config = dict(
    hidden_size=64,
    hidden_act='tanh_gelu',
    norm='layernorm',
    norm_place='pre',
    norm_eps=1e-06,
    positions='learned',
    init='trunc',
    init_std_up=0.0625,
    init_std_down=0.0118,
    decay_shape='linear',
    batch_tokens=[32768, 65536, 98304],
    max_seq_len=256,
    dataset='wikipedia_en',
)
Each number is 128 + 24 x the weight over its row's rms, rounded and kept within 0 to 255. Layers, rows and columns count from 0. The size above them is the row's rms in percent of the matrix's.

# layer 7 MLP up, 256x64, rms 0.197, rows 184-208, columns 0-63
size [110 111  82  98 103 109  89  84  98  77  99 101 104 106 103 105  93  88  98  98 107 101 100  88 111]
[[133  95 105 103 155 121 129 217 147 108 151 105 121 129 143 149 157 136  86 125 106 120 103 128 154 160 144 121 180 118 106 126 126 141 130 129 150 119 121  99 158 142 152 129 146 113 124 118 122 145  98 159 108 160 142 139 126 136 173 160 144 167 147  98]
 [103 106  99 117 116 136 121 132 132 119 191 100  97 158 139 126 114 110 141 138 142 175 114 154 117 130 139 136 155 160 102 124 116 129 113 108 114 108  95 133  95 163 101 140  91 115  77 101 105 100 107 157 122 108 165 138 138 141 111  75 146 174 128 120]
 [134 149 120 129 123 109 129 126 130  86 120 126 101 156 177 124 128 175  93 113 134 128 111 137 114 155 134  62 124 137 123 149 158 100 163 102 136 120  99 178 144 114 137 147 109  77 131 163 155 133 132 153  84 151  96 106 114 119 171 139 133 130 114 117]
 [161 109  99 104 138 131 189 133 117 150 181 126 118 167 124 141 115 143 120 123 108 111  90 129 141 154 101 134 109 153 152 165 161 161 190 130 111 137 130 115 120  92 118 120 117 105 132 115 123  70  85 126 127 131 155 149 110 143 150 152 117 147 110 124]
 [ 67 110 143 149 126 116 173 126 120  75 125 139 132 131 130 109 106 126 138 174 128 173 125 130 154 128 111  90 142 147 117 107 146  92 141 141  96  89  96 102 141 136 162 102 116 122 180 138 132 111 103 132 139 157 153 109 140 116 101 138 140 109 106  83]
 [138 125  65 132 113  81 137  96 112 128 115 124 122 161 101 127 185 122 128  76 121 146 140 149 118 149 139 108 125 118 174 166 156 160 144 112  96 117 166 108 132 117 123 140 131 119 149  95 132 114 135 142 149 126  94 135 103 111 127 192 135 103 148 122]
 [162 132 161 134 118  65  98 136 103 134 142 163 131 101  95 118 126 123 117 165 147 111 118 144 102 149 136 138 141 114 114 104 126 110 131 154 118 122 140  98 116  66  87 111 130  84 189 169 141 144 134 116 160 125 126 130 163 106 109 115 126 130 140 160]
 [109 147  80 125 137 144  97 151 128 134 173 155 120 128 123 144 120 142 120 142 112 158 128 105 100 134 152 131 103 119 173 131  91 140 132 143 122 193  70  61 142 134 135 126 125 131 155 139  99 139 114 148 120  83 116 139 157 102 132 163 143 128 105 134]
 [170 111 145  94  79 115 107 110 120 137 149 107 137 154 147 160 109 113  84 170 114 109 153 122 160 136 124 118 121 141 126 157  91 156 147 121  97 119 104 125 108 152 125 156 111 127 136  96 115 108  88 152 188 118 159 100 104 139  96 109 137 117 152 102]
 [ 89  96 141 150 146 133 124 142 136 110 148 164 135 149  93 162  82 169 134 140 123 126 125 107 132 139 113 150 132 140 165 155 126  79 141 122 115 125 121 126 153 124 139 117 116 193 106 162 131 133 116  90 160 146 175 152 148  94 117 111 134 139 113  77]
 [161 141 120 115 150 135 157 151 118 134 139 142 162 149 105  52 132  70 110 106  93 148 136 121 120 128 152 114 109 130  81 153 131  91 119 110 107 115 141 126 104  95 138 168 138 116  86 136  84 134 122 120 125 150 149  93 157 141 143 144 127 130 166 123]
 [ 72 140 111 101 134 120 127  99 121 158 137 124 158  97 145 135  86  90 117 162 127 112  78 125 133  88 122 127 169 137 122 150 148 143 122 143 162  95  94 130 131 107 123 138 111 111 131  85  87 141 129 155 149 150 141 151 101 134 163 135 151 160  83 121]
 [109 158 116 118 105 117 150 101  97 126 112  96  83 124 167 131 150 108  87 108 136 146 128 138 105 154 144 126 106 137 136 100  93 136 104 105  76  67  92 153 129 116 196 139 108 132 121 151 109 124 107 139 102 140 166 130 100 107 134 122 143 115 130 128]
 [124 149 105 105 153 102 141 128 147 132 152 121 133  94  77 114 119  98 133 110 115 108 121 133 167 122 129 104 104 141 133  85 151 126  98 140 162 129 105 127 124 132 145 141  37 139 123 137  96  94 159 114 115 115 136 140  83  85 117 151 159 148 148 127]
 [169 124  82 116 117 137 118 157 147 136 106  82 131  95 122 121 123  94 125 107 121 124 113 113 121 142 147 127 122 156 132 136 116 167 135  63 186 145 185 126 110 118 141 149 118 130 138  72  96 132 124 147 139  84 112 138 132 116 130 114 151 161 159 131]
 [115 147 160 151 108 131  90  94 112  63 156 113 140 108 138 145  89 118 123  79 132 111 127 108 102 130 131  99  89 168 151 157 133 127 130  70 141  91 146 112 108 115 111 121 106 169 125 106 134 118 141 108 132 147 104 123 106 146 151  97 109 118 156 146]
 [156 117 132 136 132 156 109  81 167 130 125 154 130 119 142 178 119 132 104 143 105 149 140 100  77 143 122  81 124 127 151 119 143 122 133 131 169 148 119 123 123  98 120 159 128 141  87 106 108  98 100 106 144  89 130  99  94 160 148  90  96 138 169 143]
 [124 125 154 143 119  79 147 148 159 101 130 118 139 148 210 109 104 140 144 134 121 147  72 124 122 129 154 110 114 137 103 158 109 144 146  93 105 147 159 150 151 101 140 153 107 164 125 173 143 125 102 126 130 141 143 151 131 140 104 110 139 113 177 132]
 [189 146 131 146 126 141 129  94 108  98 130 154 139  80 132 107 106 103 158  91 116 100  94 104  89 128 117 138 130 112 114 122 117 158 160 148  92 130 130 124 202 134 136 109 160 144 145 142  98 130 151 131 149  87 144 143 132 104 156 147 121 150 136 112]
 [143 151 129 125 114 104 119  91 175 145 174 111 129 125 158 109 120 140  84 144  83 131 123 129 101 125 135  95  98 138 112 119 113 129 149 117 173 123 103 110 109 137  97 151 144 110 130  93 124 125  91 126 130  58 138 129 158 121 120 182 103  94 135 146]
 [154 153 131 164 153 162 160 115 138 129 166  65 172 111 125 152 118 110 145 115 123 143 137  83 123  98 138 148 115 150 131 118 109 175 150  89 117 135  97 110 109  82 108 167 128 142 128 133 138 135 133 148 125 166 122  74  90 108 134 130 132 124 123 129]
 [138 155 108 149 129  68 124 106 102 134 156 147 126 122 188 139 171 134  74 117 115 107 120 110 138 113 155 111 123 127 133 133 166 130 148 102 128 148 156 102 115 122  83 136 162 128 147 134  90 122 162 144 121 144 149 129 111 108 133 140 119  77 180 127]
 [135 147 152 125 115 168 123 126  90 123 117 109 122 143 130 100  78 152 151  80 118 140 111 157 156 121 129 108  92 129  98 101 139 133 110  99 106 100 136 110 147 127 106 125 147 144 154 110 126  91 200 145 149 150 127 131 148  86 131 112  86 160 161 115]
 [171 116 116  99 115 140 114 143 122  42 124 123 167 119 123 114  97 142 112 105 117 162 128 143 124 135 121 135  97 159 115 102 141 112 119 146 109 111 151 172 126 127  98 114 105 119 142 121 148 100 148  96 143  91  83  91 119 106 171 119 101 112 103 131]
 [149 118 117 131  78 192 129 118 139 118  83 139 164 149 106 140 139 119 110 124 140 151 116 123 140 140 158 112 162 127 142 115 104 131 151  86 103 119 122  97 115 141 191 101 109 140 118 134 129 106 137 147 139  83 160 102 156 129  86 100 145 103 158 128]]
# layer 7 MLP down (transposed), 256x64, rms 0.203, rows 184-207, columns 0-63
size [114 109  89 101 107 102  93  93  89  90 103  88 112  91  99  98  91  89 103  95 112 102  87  86]
[[125 132  94 124 163 157 116 147 135  97 166 147 151 137  91 144 133 172 157 139 112 110 114 191 156 130 159 127 144 101 130  94 106 120 107 136 129 132 137 112 157 125 110 131 127 146 162  97 121 120 145 118 131 135  66 129  74 106 109 129 103 122 146  83]
 [ 91 145 130 108 174 123 133 119 155 122 142 125 153  60 127 109 127 127 132  99 149 147 112 127 150 134  86 118 120 103 173 142 124 136 107  88 104  98 115 107 163 115 157 155 139  99 152 141 136 141 132 139  71 107  86 117 110 151  94 157 151 137 153 136]
 [105 113 106 142 142 130 141 150 105 140 127 119 172 126  83 135  94 151 146 122 129 115 159 118 159 108 130 126 143  91 149 146 120 109 124 125  75 157 130 169 126 138 112 144 181 127 112 170 154  87 145 130 147 121 162 112 122 125  77 133 163 157 172 147]
 [139 158 134 163 104 152  83 133 137 132 116  99 123 124 132 121 133 144  90  97 139 168 138 122 120  94 143 120 147  72 140 140 117 112 128 141 119 126 162 128 159 138 199 173 162  96 129 126 159 167 140 137 132 124  91 130 171 149 148 112 126 142 139 154]
 [121 166 154 108 111 115 114 148  94 137 123 127 128 136 137  97 134 137 147 133  96 161 120  82 111 141 152 126 124 171 125 118 125 122 153  84 117 133 163 145  75 161 151 118  86 134  60  77 117 132 127 141 108 159  97 111 113 140 134 142 120 145 116 163]
 [130  94 112 117 130 189 104 118 150 112 145 109 139 149 146 118 117 152 122 129  85 108 116 112 119 158  80 128 144 134  97 113 148 106 124 123 113 111 100 142 128 128 167 146 121 138 192 113 155 146 100 158  95 180 100  93 116 124 140  82 116 123 120 102]
 [130 113  82 120 138 189  93 128 132 151 126  89 109 166 159 128 148 119 138 120 137 137 128 161 167 102 149 114 162 120 168 140 151 133 164 117 136 124 183 136 135 159 123 134 160 129  99 139 141 121 126 113 121 123 150 121 108 155 182 101 106 125 159  92]
 [155 120 153 153 140 159 117  88 112 166 128 112 152 122 121 152 142 113  76 115 156 135 139 143 127 118 117 105 134 150 141 107 148 103 183  42 157 141 134 175 125 156 124 131 157 150 112 119 151 100 146 112 157 129 136 104 116 131 145 156 108 125 117 128]
 [136 157 156 150 161 113 112 138 146 143 157 117 107 102  90  85 140 127 114 141 163 172 151 166 139 118 110 118 142  76 100 135 161 124  83  83 105 144 132 138 139  94 152 102 125 118 132 148  86 126 145 112  75 120  99 130 131 135 143 127  90 138 127 133]
 [145 130 129 167 111  91 142 140  84 138 115 140 131 151 141 140 154 104 112 135 134 148 113 127 116 131  99 158 150 111  91 144  91 181 136 142 111 119 106 141  89 103 117 146 166 127 125  44 152 161 112 172  85 133 103 129 126 131 131 125 125 142 121 134]
 [121 122 150 128  87 171 132 140  85 148 109 120  96 110 135 140  89 123 141 143 134 137 115  93 143 136 117 130 149 152 168 122  72 119 120 115 144 130  78 100 209  99 117 142 122 134 157 112 104 156  94 111 133 111 129 148 107 136 149 104 137 114 147 148]
 [143 107 102 125 117 127 158 154 116 110 131 147 117 134 108 145 158 101 115 159 186  76 126 176 135 133 133 120 118 133 142 119 138 139 125 146 147 147 134 131 114  85 173 173 160 143 130 125 122 169  92  99 169 122 142 163 165 117 126 118 164 150 154 155]
 [180 132 150 104 148 101 116 147 119 148 108 202 135 106 106 118 130 168 131 137 127 114 136 111 138 145 145 128 159 142 138 135 131 117 109 143 161 138 140  63 152 117  99 128 125 112 105 136 133 115 148 111  96 122  89 119 141 121 106 111 138 186  78 103]
 [115 113 117 109 133 145 105 112 111 127 141  92 125 136 129 115 151  82 102 122 107 126 112 118 133 133 125  95 107 137 150 142 116  89 120 147 102 103 132 154 141 163 124  85 105 192 136 140 153 169  55 120 128 123 129  78 150  96 133 104 126 117 170 127]
 [154 138 152 138 101 146 131 111 122 124 142 113 115 112  96 140 155 105 120  96 148 118 128  66 132 158 161 132 157 158 166 102  71  78  90 152  83 128 100 143 107 145 142 114 132 122  96 142 127  95 102 158 115 140 146 128 154 104 130 103 152 135 131 111]
 [109 117 108 103 154 103 137 175 141 150 156 125 163 181 155 167 118 126 115 158 153 141 144 169 142 115 162 154 156 124  89 147 144  98 131 175 160 162 150 140 135 134 136 129 130  93 143 115 137 137 107 147 134 136 140  95 131 104 142 163 176 127 106 114]
 [ 95  91 132 164 129 152 121 173 162 157 167 102 173 119 147 129 123 138 126  78 123 143 163 123 150 128 173 119 101 172 119  97 179 124 141 165 163 119 127 128 139 145 142 148 129 115 164 121 149 108 138 124 162 161 129 136 114 125 110 127 104 156 137 125]
 [150 138 146 160 128 117 156 141 126  88 133 104 147  78 106 170 114 146 135 126 102 170 137 197 100 119 157 152 134 143 147 124 178 142 102 146 147 122 133 118 128 122 146 126 136 103 142 122 145 134 134  72 123  96 168 148 133 115 100 165 124  94 120 140]
 [ 99 128 112 158 116 125 119 128 139 110  71 117 158 118 135 118 129 163 140 172 168 162 128 153 149 133 103 120 118 116 122 167  80 157 121 112 137 127 139 144 135 120  78 162 148  95  88 141 127  95 141 117 117 139 108 139 148 127 115 103 104  57 113 127]
 [125 133 152 152  91 156 123 101 143 108 122 156 136 100 118 102 147 120 191 122 101 121 150 103 112 127 118 120 129 128 167  95 116 159 114  99 117 105 166 130  96 135 130 157 168  70 106 124 154 128 167 121 113 148  96 179 133  99 120 114 114 125 106 148]
 [127 131  91 122 185 125 114 115 177 116 174 141 145 128 144 140 122 153 123 113 101 127 133 106 119 114 149 105 106 127  83 103 121 142 119 128 133 132 134 166 108 144  97 144 125  82 147 110 151  62 145 179 130 124 176 133 114 143 141 111 121 167 108 147]
 [115  93 157 110  97 147 133 135 161  74 129 123 148 126 130 127 111 134 154 138 131 117 145 148 176 120 150 126 107 129  62 145 131 114 127 129 130 143 106 158 116 129 125  83 113 155 149 146 117 106 115 149 173 113  79 145 134 138 132 127 171 169  73 142]
 [ 96 122  62 133 158 116 172 135 164 156 121 179 138 124 134 155 125 151 147 187 157  92 157 115 143 124 130 141 173 156 106 115 128 110 127 150 140 145 124 128  99 143 126 110 140 123 126 158 107 131  87  93 122 123  96 127 124 152 104 117 168 111 128 125]
 [111 103 124 146  85 114 150 139 156 117 132  79 138 143 109 124  80 137 106 109 117 120 156 151 132 113  97 118 114  90 141 172 124 100 138 133 118 110 155 157 117 143 167 145 156 109  94 143 122  98 137  93 184 126 135  86 124 130 110 175 130 103 161 133]]